{"n_layer": 8, "d_model": 512, "n_head": 8, "n_kv_head": 8, "head_dim": 64, "d_mlp": 1792, "vocab_size": 37840, "activation": "tanh_gelu", "norm": "rmsnorm", "norm_place": "pre", "norm_eps": 1e-06, "positions": "learned", "qk_norm": false, "attn_scale": 0.125, "bias": "all", "tie_embeddings": true, "parallel_block": false, "init": "normal", "init_std_qkv": 0.0264, "init_std_o": 0.0327, "init_std_up": 0.0377, "init_std_down": 0.0377, "optimizer": "muon_hyperball", "lr": 0.00838, "beta1": 0.95, "weight_decay": 0.0, "lr_head": 0.00547, "warmup_steps": 200, "schedule": "wsd", "decay_fraction": 1.0, "decay_shape": "pow", "final_lr_fraction": 0.0, "batch_tokens": 65536, "seq_len": 512, "doc_mask": true, "z_loss": 0.0001, "train_tokens": 844900000, "steps": 12893, "dataset": "wikipedia_en"}
Each number is 50 + 10 x the weight over its row's rms, rounded and kept within 0 to 99. Layers, rows and columns count from 0. The size before them is the row's rms in percent of the matrix's.

# layer 4 attention query, 512x512, rms 0.0264, rows 273-300, columns 128-255
092:53 52 47 50 61 40 49 58 48 64 54 52 38 45 47 55 51 51 38 60 50 61 71 55 37 48 47 52 59 33 42 44 37 56 61 68 42 58 50 38 52 49 45 54 58 54 46 48 49 57 72 42 44 48 55 55 48 59 55 45 64 68 46 33 41 66 52 51 49 38 41 50 53 35 49 34 51 43 62 53 58 53 46 41 37 41 57 49 33 44 32 52 57 43 36 58 24 56 54 52 46 55 48 39 39 53 64 58 44 57 46 51 64 55 57 45 37 44 59 43 41 41 63 52 39 42 63 36
083:62 60 54 54 67 32 54 60 54 43 42 46 44 48 66 44 46 41 48 57 49 51 47 52 32 56 48 39 41 39 46 50 59 43 57 66 39 55 46 67 27 32 37 35 58 46 49 40 48 51 46 36 52 47 36 64 54 65 58 54 50 31 44 71 57 34 50 44 37 27 35 48 52 30 53 52 43 70 42 55 44 65 61 43 59 46 56 53 65 50 55 47 64 57 45 46 41 40 52 50 59 38 56 60 54 40 54 48 51 51 54 41 64 61 37 56 58 53 53 26 56 26 54 65 59 45 35 50
089:40 45 61 40 60 35 66 49 63 58 60 59 54 53 45 53 38 32 56 54 43 29 53 46 35 35 38 40 64 42 58 56 35 52 38 51 62 45 43 59 41 63 56 60 47 72 69 45 54 47 53 47 62 59 48 61 51 57 32 45 50 47 35 51 61 36 50 57 46 66 46 60 43 44 46 62 47 48 42 49 49 35 61 50 47 48 38 46 41 37 50 46 52 43 56 51 38 45 65 66 69 50 42 62 46 56 57 55 38 34 44 43 39 60 44 55 68 57 46 27 46 65 67 39 52 55 48 39
085:42 27 51 38 52 46 51 50 53 44 53 63 48 34 39 28 49 40 53 70 57 47 37 51 29 62 58 44 57 65 54 51 59 51 48 44 53 48 60 47 26 52 30 67 48 44 52 41 66 59 50 46 61 43 49 56 48 32 38 35 54 40 44 67 50 46 55 54 45 56 46 64 43 52 63 27 62 65 63 61 64 51 52 66 71 59 37 52 68 56 59 60 49 50 33 38 47 49 40 37 56 43 45 56 42 56 48 37 60 51 29 45 51 44 29 32 55 60 44 65 51 48 47 50 38 23 60 63
086:55 40 44 47 28 51 62 46 59 57 59 52 39 37 49 43 51 48 60 63 41 58 52 45 59 47 39 78 42 66 47 50 56 40 60 47 46 56 41 52 56 58 51 36 53 52 55 53 41 56 39 65 44 45 44 50 42 49 48 54 39 56 39 31 42 46 48 50 61 65 46 56 40 46 38 46 72 45 56 45 57 63 42 51 48 54 74 55 57 46 66 57 57 44 43 57 52 37 51 60 51 38 53 59 66 42 51 44 44 62 53 49 41 68 64 60 50 56 62 51 46 43 58 48 45 62 57 22
082:48 35 74 52 49 31 46 54 51 40 48 58 53 41 62 58 61 47 41 57 55 53 45 48 50 49 57 51 64 42 53 57 35 47 42 40 47 61 56 31 49 43 37 46 46 31 39 52 29 52 65 70 48 53 36 58 32 55 55 50 58 43 43 39 46 47 55 57 55 78 52 56 52 44 52 38 46 49 47 52 43 51 50 39 56 52 30 34 54 57 56 53 54 38 29 51 52 43 64 37 65 47 53 59 52 64 46 51 53 53 49 48 72 36 55 63 74 29 37 63 44 48 43 59 44 51 59 57
092:57 52 62 38 41 48 39 50 49 30 45 60 52 58 45 32 55 60 49 60 57 64 27 61 60 55 60 49 53 61 56 73 58 53 46 64 44 29 63 40 34 67 76 43 38 58 66 56 45 42 37 65 51 61 56 45 47 42 50 36 48 46 53 41 60 28 37 41 70 41 55 58 62 45 51 56 57 63 42 60 68 56 57 50 44 51 59 39 41 38 64 60 45 65 47 57 46 31 42 37 49 64 42 44 41 53 47 43 52 40 40 62 34 55 49 60 45 64 43 58 58 45 37 53 32 35 44 56
089:44 56 53 45 46 48 63 54 41 35 59 52 51 56 53 59 52 48 51 45 52 55 45 52 66 55 54 52 47 38 44 70 57 53 69 73 41 37 70 52 56 53 67 53 42 36 53 43 58 39 45 45 60 59 50 43 52 55 61 44 50 50 57 42 57 47 51 43 39 45 46 49 41 51 53 48 48 49 48 60 54 31 45 41 44 47 51 55 33 39 52 54 42 45 56 33 43 54 42 32 62 33 44 51 32 55 68 42 43 53 41 53 69 46 46 63 21 57 48 53 41 44 41 57 59 33 42 57
089:38 30 67 68 61 51 55 61 56 50 57 48 33 44 84 54 65 51 68 57 39 54 65 27 40 55 44 37 36 55 48 49 38 49 42 55 43 47 54 35 51 61 41 43 42 58 47 67 42 63 55 53 57 56 53 46 49 45 53 41 46 41 44 62 47 43 75 56 58 40 59 56 63 43 59 40 58 44 62 48 62 53 52 44 45 63 38 56 57 57 63 40 46 39 41 63 54 36 53 35 65 51 33 36 44 71 46 51 49 44 48 50 69 66 35 44 61 49 44 56 28 65 50 34 47 74 50 60
087:42 68 66 41 54 58 42 64 41 66 37 56 54 44 61 47 52 59 57 67 50 39 52 58 55 48 42 59 41 48 52 66 50 47 57 52 55 47 44 66 52 59 39 59 47 41 69 40 50 59 46 69 56 42 51 51 38 39 44 29 45 59 57 49 54 39 80 53 51 57 54 45 60 44 58 32 46 40 48 63 40 68 70 59 58 51 66 36 51 52 42 73 58 42 51 41 34 42 41 50 53 36 65 57 53 32 34 37 40 36 57 54 43 57 58 54 62 43 65 53 71 56 55 48 39 55 48 53
084:44 54 45 40 58 49 39 49 30 73 50 48 52 60 50 49 50 30 49 32 58 45 41 47 44 48 64 50 53 58 44 56 61 40 28 56 66 43 52 52 41 55 68 45 53 43 48 46 42 27 66 48 51 52 67 54 49 52 43 39 62 46 66 43 42 46 41 43 40 46 60 40 50 58 57 43 46 42 46 41 50 45 55 63 49 39 57 42 44 44 50 40 52 59 58 71 49 43 55 54 63 56 48 51 41 49 37 51 33 43 46 45 38 57 64 71 47 45 47 43 72 59 63 59 44 51 65 60
095:37 50 46 56 31 46 53 49 47 28 53 48 53 36 58 72 47 67 57 51 59 32 49 40 38 27 57 33 52 39 45 55 33 49 51 44 61 60 38 51 55 48 59 53 56 43 49 24 56 65 71 57 52 37 48 39 72 55 37 58 50 58 67 48 61 61 46 38 52 43 63 42 50 71 45 57 51 54 57 61 46 55 41 73 42 40 37 54 55 40 49 48 49 46 47 52 51 54 57 67 55 57 41 47 54 56 24 44 58 43 54 63 38 28 57 43 63 44 47 39 57 54 51 64 56 71 63 57
089:43 58 39 44 42 45 67 53 61 71 54 65 37 78 43 39 49 50 44 64 49 40 49 50 47 50 57 30 60 57 39 50 50 58 42 48 40 39 32 58 61 49 58 43 55 51 35 65 64 42 72 53 45 40 45 42 50 60 56 57 63 44 47 47 38 50 45 53 60 58 56 70 49 67 48 53 54 47 60 62 50 46 34 53 49 72 36 52 53 38 51 39 58 43 45 48 42 42 31 48 40 51 66 65 47 56 40 59 44 34 49 48 38 42 46 62 40 43 49 46 61 35 45 54 46 34 46 57
086:50 58 56 28 54 57 47 65 54 65 61 52 52 38 30 37 63 50 46 62 43 64 62 32 46 53 26 53 49 60 50 58 49 51 41 53 52 55 31 65 54 52 50 51 58 46 58 49 36 49 44 56 32 52 52 62 42 30 43 47 39 49 54 62 44 38 51 46 54 30 54 48 61 44 47 52 69 43 46 63 60 53 49 64 43 53 45 51 60 68 65 66 26 41 68 44 56 45 51 53 46 59 29 48 36 59 52 65 72 61 53 49 56 62 36 55 48 47 45 38 41 47 46 57 60 49 56 42
088:44 35 52 59 42 51 45 36 48 52 53 59 54 43 58 42 50 44 39 45 52 63 39 49 44 41 59 41 47 55 59 54 57 72 37 67 54 43 49 57 53 37 43 64 52 61 57 30 65 39 22 52 45 45 55 51 39 52 26 53 47 58 59 38 47 65 54 65 45 51 54 43 37 47 21 41 55 38 51 54 32 70 63 40 53 34 53 68 59 48 64 46 53 60 46 38 43 43 50 49 59 52 50 68 48 59 19 48 61 67 35 52 60 51 43 54 45 68 62 48 32 49 50 52 64 63 77 44
091:51 50 43 63 55 59 54 43 41 43 42 35 52 45 51 51 57 47 60 60 34 65 55 50 43 59 50 55 20 46 37 43 55 45 71 56 50 48 47 57 52 56 53 58 51 64 43 40 62 43 42 48 30 43 57 50 44 28 54 35 49 53 56 56 51 51 39 62 53 49 55 53 37 56 62 35 52 58 67 48 47 48 49 36 47 44 70 40 57 36 49 48 55 72 35 59 58 39 55 57 39 37 54 42 66 61 64 60 33 52 35 56 51 52 56 37 45 61 55 56 43 83 38 50 49 42 38 61
086:62 54 46 42 58 58 71 51 63 51 48 63 49 50 61 41 45 54 28 41 45 51 59 55 55 50 53 53 39 56 53 63 46 46 44 38 84 47 51 50 61 45 52 28 53 54 45 53 56 36 41 55 22 39 42 48 46 34 56 49 46 61 64 44 46 43 57 60 46 49 57 31 41 43 46 54 50 23 38 52 54 38 46 60 60 72 49 66 49 48 69 41 56 53 76 66 58 39 67 46 45 50 60 49 60 47 37 46 58 38 36 53 56 51 58 59 59 62 34 60 57 56 49 49 48 58 52 58
086:59 55 42 57 46 56 50 46 45 61 32 63 43 42 60 40 51 47 56 59 61 42 40 33 24 63 53 58 70 57 41 59 51 61 47 46 59 39 42 47 68 53 37 59 37 50 50 47 60 41 34 48 63 51 46 46 41 46 55 52 35 37 53 43 52 63 61 58 47 53 48 53 57 54 53 60 48 38 46 50 79 43 48 44 47 71 44 60 48 56 56 62 43 52 29 61 58 61 51 45 40 52 52 54 38 22 50 32 61 53 48 57 63 61 59 51 50 61 55 27 38 42 60 31 53 54 46 53
089:48 53 55 50 56 48 38 52 47 46 49 45 51 56 54 55 42 51 57 60 70 57 44 65 58 57 74 47 52 43 53 21 47 52 40 47 44 51 66 55 55 50 49 60 62 44 50 45 43 59 45 55 39 54 51 44 38 54 33 32 65 46 28 45 72 72 53 48 56 34 48 58 52 51 43 47 40 61 53 77 48 53 74 32 37 44 60 60 48 47 62 42 41 48 41 37 54 42 43 55 45 42 29 50 54 64 53 52 62 55 41 76 52 44 62 46 44 57 47 43 69 50 53 64 57 45 32 63
090:46 57 45 34 39 65 56 46 47 56 63 56 57 47 38 38 42 40 37 55 48 59 59 45 42 58 59 64 39 58 31 50 36 56 58 27 58 42 42 53 61 54 56 53 33 55 50 40 52 33 41 48 46 46 50 71 60 44 50 67 48 55 50 59 61 26 60 50 40 65 49 68 62 52 38 47 59 44 58 44 53 35 61 65 47 63 45 46 59 41 45 31 62 59 28 47 50 49 50 71 55 32 56 53 58 47 48 48 46 48 53 36 53 44 60 39 68 47 56 54 41 34 57 43 54 53 63 59
086:57 51 77 40 61 69 48 34 56 41 50 43 45 43 48 61 43 43 59 50 62 67 70 54 60 53 61 30 50 48 47 68 34 45 59 53 58 53 47 54 57 67 52 56 48 46 40 32 44 44 51 61 31 71 37 48 33 42 39 48 39 65 49 54 56 46 58 67 42 73 56 48 36 35 36 52 49 32 45 51 61 55 46 52 54 39 54 38 48 50 50 61 54 58 67 49 43 43 45 57 49 54 68 33 50 42 53 44 71 37 39 59 38 57 44 52 46 62 60 47 57 64 67 45 62 20 54 71
091:45 41 86 28 53 36 38 39 49 51 48 48 50 36 47 52 64 49 45 49 45 41 73 60 63 49 27 46 56 42 72 55 52 54 42 61 38 41 57 56 50 70 53 56 50 60 50 51 50 57 58 47 36 59 41 42 41 19 44 15 44 54 46 48 57 40 56 43 38 58 48 58 65 57 44 51 32 36 46 40 48 52 34 32 51 63 61 49 57 42 53 57 48 42 47 62 53 44 60 52 56 44 47 56 48 52 53 48 37 32 47 39 46 55 60 48 30 49 59 58 38 50 53 47 55 42 57 57
095:56 36 50 53 52 63 49 46 62 54 55 23 24 45 40 50 44 46 70 55 39 32 52 46 39 55 50 63 38 37 54 54 67 50 44 47 33 71 46 37 51 49 53 52 52 63 80 57 52 41 48 56 53 44 45 44 51 58 45 60 53 45 50 58 70 41 49 57 56 55 41 61 47 48 53 44 47 50 46 37 56 41 51 47 41 60 63 52 55 59 65 47 66 47 49 63 76 38 47 55 53 44 43 45 26 50 60 69 52 34 40 62 56 43 49 55 54 46 64 52 14 41 44 64 42 60 36 42
083:44 50 59 56 48 50 47 41 34 57 45 43 66 53 36 43 45 46 49 48 42 44 67 43 57 40 56 47 37 59 53 63 35 51 62 35 48 58 61 63 50 60 49 53 61 53 70 54 49 44 38 44 35 47 46 59 46 63 58 51 44 58 46 33 31 56 46 70 50 46 57 35 47 25 51 52 47 48 49 35 50 57 44 55 59 39 51 48 41 50 59 47 46 45 44 65 43 23 63 47 39 49 71 34 55 57 51 39 55 51 36 43 46 55 52 53 56 38 53 50 67 46 54 56 62 48 29 57
090:41 51 41 57 38 63 51 34 57 53 56 70 38 33 40 58 37 75 56 41 46 29 33 37 51 54 52 51 51 54 57 66 54 51 46 51 44 53 29 64 44 53 47 58 58 52 48 38 31 50 50 40 58 58 32 31 58 56 55 53 48 59 61 57 61 56 50 39 55 64 57 40 58 43 57 73 54 51 51 54 69 40 51 61 44 66 50 37 44 57 46 61 33 54 46 41 79 52 54 48 50 59 55 40 54 52 62 63 63 71 51 44 54 58 51 51 39 36 50 58 67 64 42 55 66 59 40 40
081:47 44 66 43 43 55 49 68 26 59 43 50 43 53 50 44 56 50 57 44 50 51 46 41 43 55 47 31 47 62 44 59 46 47 54 40 57 42 42 46 51 50 42 50 28 43 39 66 56 36 53 26 55 36 54 50 51 44 39 60 56 49 58 51 48 33 53 59 55 58 67 37 48 48 59 39 61 46 52 46 51 38 58 70 50 52 70 45 34 54 52 54 62 44 48 58 44 41 49 45 50 48 42 74 52 44 58 35 44 39 58 47 57 53 48 50 48 40 58 54 70 45 55 44 49 42 52 44
086:56 58 66 50 43 58 55 43 51 48 66 60 42 32 48 55 53 41 41 58 36 32 40 51 44 46 50 33 33 45 34 30 45 65 52 49 34 43 55 55 58 63 35 50 64 71 60 46 60 44 48 49 60 69 31 42 40 37 50 40 62 42 42 53 49 62 39 68 55 67 44 66 30 66 36 50 39 62 61 56 48 26 40 72 53 54 59 54 59 70 55 31 38 32 40 51 45 52 56 28 62 56 35 36 62 48 51 73 52 34 38 51 62 49 48 44 42 48 65 59 31 48 52 45 56 46 64 37
084:44 42 55 56 37 73 51 47 46 64 50 47 48 34 25 67 63 40 41 53 53 39 38 48 57 43 46 50 47 53 43 54 48 55 60 32 67 44 44 44 38 59 57 44 69 57 48 44 51 37 40 49 34 55 47 50 43 47 68 36 49 54 55 70 36 43 46 55 55 33 56 73 54 54 32 44 48 49 60 49 58 55 45 44 55 69 41 48 59 51 31 70 54 46 46 47 45 67 52 54 26 46 40 62 26 56 47 65 43 62 55 53 42 52 39 31 49 66 64 50 45 58 46 40 59 54 38 38
# layer 4 attention key, 512x512, rms 0.0264, rows 273-299, columns 128-255
092:48 55 53 47 63 59 60 61 63 73 32 40 37 38 40 64 52 56 49 63 50 52 45 44 45 48 51 49 47 43 60 38 46 50 65 51 33 56 54 50 52 46 56 45 60 58 46 51 56 38 53 60 54 33 52 66 61 55 38 47 61 65 56 41 62 60 45 44 63 40 50 52 38 53 32 42 57 67 67 50 53 46 46 43 46 40 56 45 48 37 43 48 61 51 29 52 32 34 52 54 59 34 45 46 48 39 39 50 43 44 45 62 55 72 60 38 35 59 26 49 35 44 53 58 40 39 65 43
085:40 51 57 50 65 27 36 47 42 26 38 48 34 35 53 48 63 52 46 52 42 49 34 54 51 57 66 52 59 52 68 50 42 60 50 54 42 60 60 58 38 32 46 56 46 45 52 42 49 43 45 39 59 51 58 57 58 57 47 42 50 38 38 62 41 51 61 48 49 44 39 47 44 50 48 32 54 56 66 43 36 45 66 49 67 28 61 54 71 52 40 54 53 51 47 54 53 46 50 46 57 41 62 38 49 53 49 57 60 39 48 39 52 51 30 44 40 42 58 44 48 49 39 63 37 46 37 54
096:32 64 65 33 52 34 43 56 59 38 68 52 41 51 51 58 46 52 56 47 47 65 42 53 63 52 50 57 56 56 68 46 51 61 35 74 46 48 45 44 44 47 52 56 39 42 55 51 41 29 56 51 59 56 59 58 50 75 39 57 52 42 55 58 53 37 43 44 59 79 44 54 42 51 46 45 53 49 63 41 63 42 44 53 51 20 62 41 65 53 53 35 65 64 51 52 56 47 58 60 53 65 46 41 50 56 62 58 26 39 23 56 48 38 51 58 53 43 40 46 45 70 46 54 44 64 49 42
087:45 46 43 38 62 41 47 57 65 48 33 48 51 30 56 52 57 44 63 62 57 62 63 46 35 50 57 49 61 46 42 52 46 59 60 57 60 48 42 53 38 39 42 50 47 47 44 62 59 52 44 47 55 45 58 44 34 45 36 39 51 48 52 60 51 63 55 67 53 38 49 37 54 50 39 36 32 64 48 59 46 63 62 53 30 46 44 39 68 64 64 48 42 59 54 39 56 50 45 45 49 44 32 52 53 44 50 46 50 41 35 40 49 57 52 22 48 42 60 58 60 73 48 44 41 25 67 64
089:60 56 39 43 53 57 43 52 47 51 49 47 65 38 43 40 58 47 52 45 51 47 39 36 58 49 46 68 19 47 34 49 61 34 48 51 61 50 41 46 50 39 73 43 39 44 57 61 56 34 19 67 46 48 43 48 55 42 52 62 42 65 46 47 34 54 51 54 61 55 53 58 46 51 35 59 68 50 45 52 53 50 47 54 56 55 43 56 41 52 61 65 58 43 62 49 52 43 47 48 44 38 51 56 32 43 51 50 42 49 44 46 50 58 45 70 48 63 42 34 46 68 48 56 47 52 56 27
083:45 52 64 48 48 43 54 51 49 46 55 79 59 46 72 57 44 57 67 42 44 49 62 35 57 51 54 42 63 53 62 59 42 58 60 18 47 63 47 39 49 50 38 55 33 46 37 60 47 48 56 62 58 47 50 61 42 44 50 51 64 49 52 43 54 63 36 47 48 67 69 54 58 50 45 32 42 49 49 45 50 52 47 46 47 51 43 37 60 35 45 48 59 53 35 61 40 63 77 41 71 56 60 51 40 53 52 34 53 43 41 54 64 47 60 53 69 49 41 64 41 70 45 41 40 50 60 63
097:57 59 48 61 64 44 42 65 56 54 41 50 35 56 51 55 59 56 42 54 49 61 46 41 39 44 61 51 51 49 46 58 44 55 65 76 57 44 63 53 49 50 57 64 54 38 54 57 58 43 46 57 59 43 53 51 44 58 37 50 50 45 60 52 43 41 60 55 47 42 39 38 54 30 37 52 51 39 43 61 44 71 71 39 26 51 44 65 40 43 54 50 50 39 58 63 45 48 40 35 54 55 39 69 63 52 53 43 46 54 56 63 64 53 42 45 57 77 54 59 49 52 57 44 43 53 45 66
089:46 56 31 45 55 30 56 53 51 44 60 55 62 35 65 55 54 56 49 47 59 56 56 48 61 54 44 51 60 25 41 51 38 53 46 68 59 41 69 63 56 50 36 68 47 39 49 34 50 54 48 48 65 46 55 50 44 45 55 36 40 44 35 48 52 52 49 54 31 48 34 46 45 50 33 46 59 65 58 64 46 49 48 43 59 38 58 58 47 60 54 31 31 22 50 48 23 38 43 45 57 55 59 41 53 38 61 53 39 54 62 58 74 53 43 50 44 56 55 61 48 32 51 54 61 46 77 54
091:51 39 59 58 52 61 57 42 58 54 56 41 50 49 50 53 59 54 56 62 36 53 45 33 55 54 60 38 43 46 39 56 43 51 38 54 57 65 58 36 54 55 39 40 73 73 42 67 36 53 43 37 51 47 27 59 52 51 33 47 45 43 43 45 60 55 44 62 43 62 56 61 37 43 59 44 65 42 52 49 69 40 52 46 41 68 31 67 61 50 47 38 45 36 65 54 55 56 48 55 43 45 45 45 24 47 54 43 53 60 48 57 51 50 28 57 62 52 35 45 33 49 44 59 53 47 44 38
091:49 59 58 43 40 38 58 68 44 50 58 40 59 50 58 39 46 42 49 60 55 35 51 46 74 65 52 59 43 46 54 58 64 47 47 48 54 55 31 42 65 46 52 39 45 42 46 47 51 50 47 56 49 39 39 49 57 41 43 56 44 52 54 53 38 43 36 49 63 58 56 42 52 39 55 54 49 41 58 63 45 62 49 63 50 44 50 51 41 46 53 76 52 60 46 55 49 56 40 37 50 38 77 60 50 40 42 50 49 55 56 70 51 54 40 58 39 53 51 51 84 59 39 54 61 56 52 44
088:58 49 29 48 60 54 50 63 46 69 70 57 61 74 31 58 57 45 52 41 45 38 59 58 56 36 49 38 56 59 63 55 54 58 44 63 64 57 55 50 48 55 43 46 54 45 65 44 50 51 66 47 53 57 57 47 37 49 31 30 55 51 47 44 39 53 32 67 38 53 51 51 46 50 46 52 45 63 38 48 52 51 45 56 54 42 63 36 45 69 62 42 41 44 59 58 34 62 63 44 49 77 48 39 47 53 56 61 52 68 56 46 51 49 69 48 47 43 48 58 87 47 39 59 44 52 35 51
097:49 48 30 58 51 39 38 54 48 24 57 40 55 59 50 54 44 48 63 53 53 39 63 47 61 58 45 36 44 56 73 65 64 37 49 31 49 41 47 47 45 55 57 38 53 58 49 35 59 54 53 44 49 46 52 46 56 46 58 64 43 53 74 60 47 57 50 46 70 48 50 53 57 51 55 50 55 42 43 66 47 45 45 58 39 44 56 38 37 34 55 63 42 53 40 38 61 68 46 50 52 58 37 35 36 53 50 55 47 53 67 42 59 35 64 55 70 40 48 37 58 50 38 72 41 48 53 59
093:30 51 54 41 39 49 38 54 49 48 48 56 41 68 52 56 52 57 57 59 62 61 50 67 60 65 54 18 53 51 52 54 29 66 40 79 44 45 53 56 52 41 55 37 57 61 52 53 44 47 67 30 26 38 56 45 52 41 61 42 61 49 45 65 55 46 48 56 60 56 54 55 52 59 54 45 41 35 46 60 52 30 44 71 42 61 52 68 39 49 49 60 44 55 43 46 60 49 40 42 46 39 67 52 47 73 55 42 56 24 35 54 47 38 63 65 39 51 46 41 60 52 29 46 38 51 49 61
089:52 47 48 35 30 60 33 74 50 66 52 64 45 41 50 35 63 46 45 72 48 59 68 35 47 51 30 45 48 33 43 56 57 42 58 61 47 41 30 60 40 34 54 48 58 41 33 69 33 51 48 39 48 54 54 54 34 46 43 57 56 55 29 56 45 63 58 60 55 47 52 45 62 47 25 55 66 59 59 52 38 53 51 58 46 53 43 59 67 59 60 52 37 20 65 47 57 60 61 52 40 43 54 51 58 47 64 51 47 47 35 39 59 55 52 52 50 45 57 39 43 44 42 38 57 55 54 54
092:57 39 40 52 27 60 49 44 55 35 63 48 55 50 51 38 51 51 43 56 51 65 59 53 50 37 51 49 44 55 51 50 61 55 28 57 71 52 50 51 59 33 47 53 48 58 46 35 51 22 39 52 47 41 66 51 44 46 39 49 43 64 50 40 43 66 66 52 42 57 60 52 42 64 59 49 67 37 56 49 50 57 53 53 51 39 51 56 68 45 88 62 52 49 45 68 42 56 55 41 42 51 57 48 41 56 19 39 50 54 52 47 54 39 45 52 52 70 55 22 52 58 46 41 58 55 59 42
093:56 43 52 52 48 43 53 42 39 38 53 32 51 32 55 55 55 43 46 64 52 55 46 40 45 66 55 62 30 41 46 41 41 43 56 52 45 48 50 34 50 58 38 55 54 52 50 42 54 42 46 43 54 43 44 44 32 43 65 56 49 55 52 57 52 59 52 71 40 54 52 55 51 52 55 23 75 50 63 45 30 51 50 44 50 33 66 62 60 50 60 35 55 61 34 57 50 37 50 60 66 46 45 51 60 56 58 55 34 55 56 50 43 57 51 65 59 54 39 67 33 74 38 42 61 53 47 61
087:65 66 50 42 40 57 61 60 56 25 65 58 42 57 44 38 55 46 38 55 44 47 65 56 58 47 42 40 58 63 33 54 49 53 41 53 43 48 66 27 54 69 56 39 54 49 48 39 64 42 58 47 38 51 68 53 49 37 48 41 53 45 50 41 50 58 44 53 54 42 45 39 40 22 56 55 51 44 30 56 44 46 47 45 62 43 49 78 50 71 54 53 54 50 68 58 63 55 51 40 51 53 56 46 42 66 44 63 48 48 60 35 58 64 41 58 61 37 44 49 36 47 61 60 44 56 54 55
090:51 64 64 57 39 48 61 54 51 45 50 57 39 56 52 57 67 38 52 45 49 45 30 34 41 64 51 46 53 50 37 44 50 55 31 56 47 40 40 46 52 47 45 43 45 56 52 61 57 63 44 49 60 51 39 45 66 44 36 55 38 22 39 68 46 74 53 50 38 53 43 59 38 68 49 42 49 37 41 37 64 43 32 64 55 55 30 61 46 56 51 56 47 49 51 33 56 47 45 32 45 50 49 44 55 32 61 49 59 44 46 48 65 55 59 55 26 33 41 44 40 46 63 36 57 55 46 43
090:51 47 42 42 51 58 37 53 67 43 28 33 71 50 47 51 58 50 51 51 45 47 58 65 50 61 71 46 38 37 60 57 47 57 46 45 70 70 52 46 51 47 58 48 57 44 52 48 40 51 34 57 32 60 64 46 45 62 43 67 40 51 36 53 39 45 70 56 31 46 62 51 54 49 37 41 49 56 57 64 55 51 61 50 55 67 37 57 51 34 49 57 41 33 48 55 47 38 54 42 36 56 44 48 39 55 52 64 72 48 35 63 60 31 32 53 50 66 39 51 66 48 49 56 61 43 55 63
091:45 58 52 40 43 61 31 57 52 51 67 39 57 52 38 39 53 37 29 57 54 47 63 37 42 59 50 59 39 56 38 52 49 49 55 32 59 62 47 49 66 51 56 50 36 35 33 67 54 37 38 45 48 34 70 58 39 50 46 62 51 68 48 62 51 22 42 51 26 60 51 60 59 46 54 33 44 39 54 40 50 40 65 47 55 53 53 49 33 55 53 32 63 47 59 45 54 33 51 50 55 45 49 34 63 47 63 37 45 64 64 38 55 46 62 34 51 52 48 50 67 44 56 53 38 49 34 39
092:54 48 57 62 56 59 52 42 44 36 49 37 55 34 45 58 40 29 38 42 70 67 65 65 45 56 57 53 38 59 43 53 47 51 68 52 63 27 52 51 59 41 58 41 40 45 47 46 42 50 64 58 37 47 39 64 31 58 72 51 38 53 60 29 53 47 52 42 64 54 42 43 48 28 58 70 44 49 42 42 53 70 43 44 57 61 56 45 49 61 56 65 33 50 63 59 51 39 47 48 41 54 59 34 43 52 42 43 59 47 43 67 53 48 54 54 50 55 55 50 53 62 56 42 71 46 57 58
095:49 46 66 59 43 32 41 61 56 71 46 47 62 43 52 68 60 48 68 59 24 45 73 45 59 47 53 52 43 47 60 55 47 55 42 53 51 38 59 64 47 63 46 48 43 36 46 54 55 62 69 46 49 48 67 40 48 57 52 56 31 35 50 55 44 49 56 58 42 60 52 46 53 53 35 46 43 41 42 36 60 56 42 46 56 55 56 46 55 45 52 61 64 49 52 70 50 40 52 50 26 54 47 47 42 48 49 57 42 43 42 59 37 63 56 60 34 47 43 64 36 54 58 59 48 43 61 54
096:72 38 44 55 62 50 38 39 51 56 61 25 48 46 60 40 38 49 65 49 44 41 53 34 59 47 50 65 53 57 47 73 49 50 45 55 47 64 41 57 36 48 49 40 51 54 64 71 26 37 61 45 51 48 55 43 49 51 43 62 49 52 43 46 50 35 52 67 36 54 46 45 57 41 58 43 47 52 63 47 55 32 43 48 54 54 46 39 36 52 52 43 46 43 61 58 77 49 54 41 68 59 35 51 32 46 63 64 54 55 42 66 67 59 45 57 73 56 52 64 41 66 65 47 58 60 53 56
084:40 36 50 57 54 45 58 60 66 42 59 52 39 60 35 62 61 53 52 53 37 51 52 41 53 59 45 55 44 39 50 50 54 65 71 29 46 47 55 46 57 46 31 43 48 56 60 53 52 39 65 66 48 48 32 54 44 53 64 71 52 65 42 59 50 68 52 52 50 44 60 41 50 41 45 42 50 47 54 59 60 59 46 45 72 58 36 70 49 58 48 44 47 57 50 75 44 59 55 47 52 54 75 37 37 53 43 35 49 43 33 52 42 67 59 32 62 49 46 45 63 46 35 59 43 52 66 49
094:32 48 46 61 60 35 53 48 53 64 48 68 50 39 34 64 46 57 44 53 48 27 40 47 58 57 47 51 59 50 44 48 36 47 43 41 48 51 53 47 46 50 40 56 46 49 35 47 27 42 40 54 48 59 46 36 42 56 54 61 42 59 57 49 47 64 51 36 52 62 39 26 47 43 69 83 45 45 46 49 66 42 37 56 46 53 51 58 43 55 37 41 40 49 44 58 71 60 62 56 60 51 54 54 55 48 69 57 60 65 65 52 59 61 50 55 47 44 59 47 53 39 72 52 49 50 48 36
083:51 36 37 48 62 55 52 73 29 53 48 59 43 60 49 45 66 32 48 43 53 58 44 57 52 59 36 52 47 59 43 54 59 45 56 44 40 41 58 47 42 44 39 41 31 37 44 64 44 23 35 26 41 50 79 73 36 56 52 41 37 59 47 49 52 51 48 49 48 49 60 32 39 56 47 55 45 64 55 54 30 44 30 72 44 56 63 54 50 62 46 61 46 38 52 43 48 50 48 51 49 53 53 61 50 52 61 53 47 46 46 48 68 63 58 41 54 41 55 43 57 46 41 45 52 50 65 59
089:44 51 53 60 33 66 67 50 45 53 65 45 45 18 53 79 47 44 47 56 35 39 60 39 52 49 45 47 40 59 41 51 43 50 42 52 45 55 47 40 39 59 48 77 37 51 63 47 34 60 40 73 48 70 45 39 44 45 52 57 55 45 40 62 42 57 38 59 64 72 47 46 49 64 61 49 50 44 53 55 59 32 43 52 47 54 52 53 45 75 60 41 43 41 48 51 55 60 47 42 56 40 47 44 41 53 46 40 60 41 50 44 42 56 54 37 51 65 41 58 32 54 57 49 40 39 66 46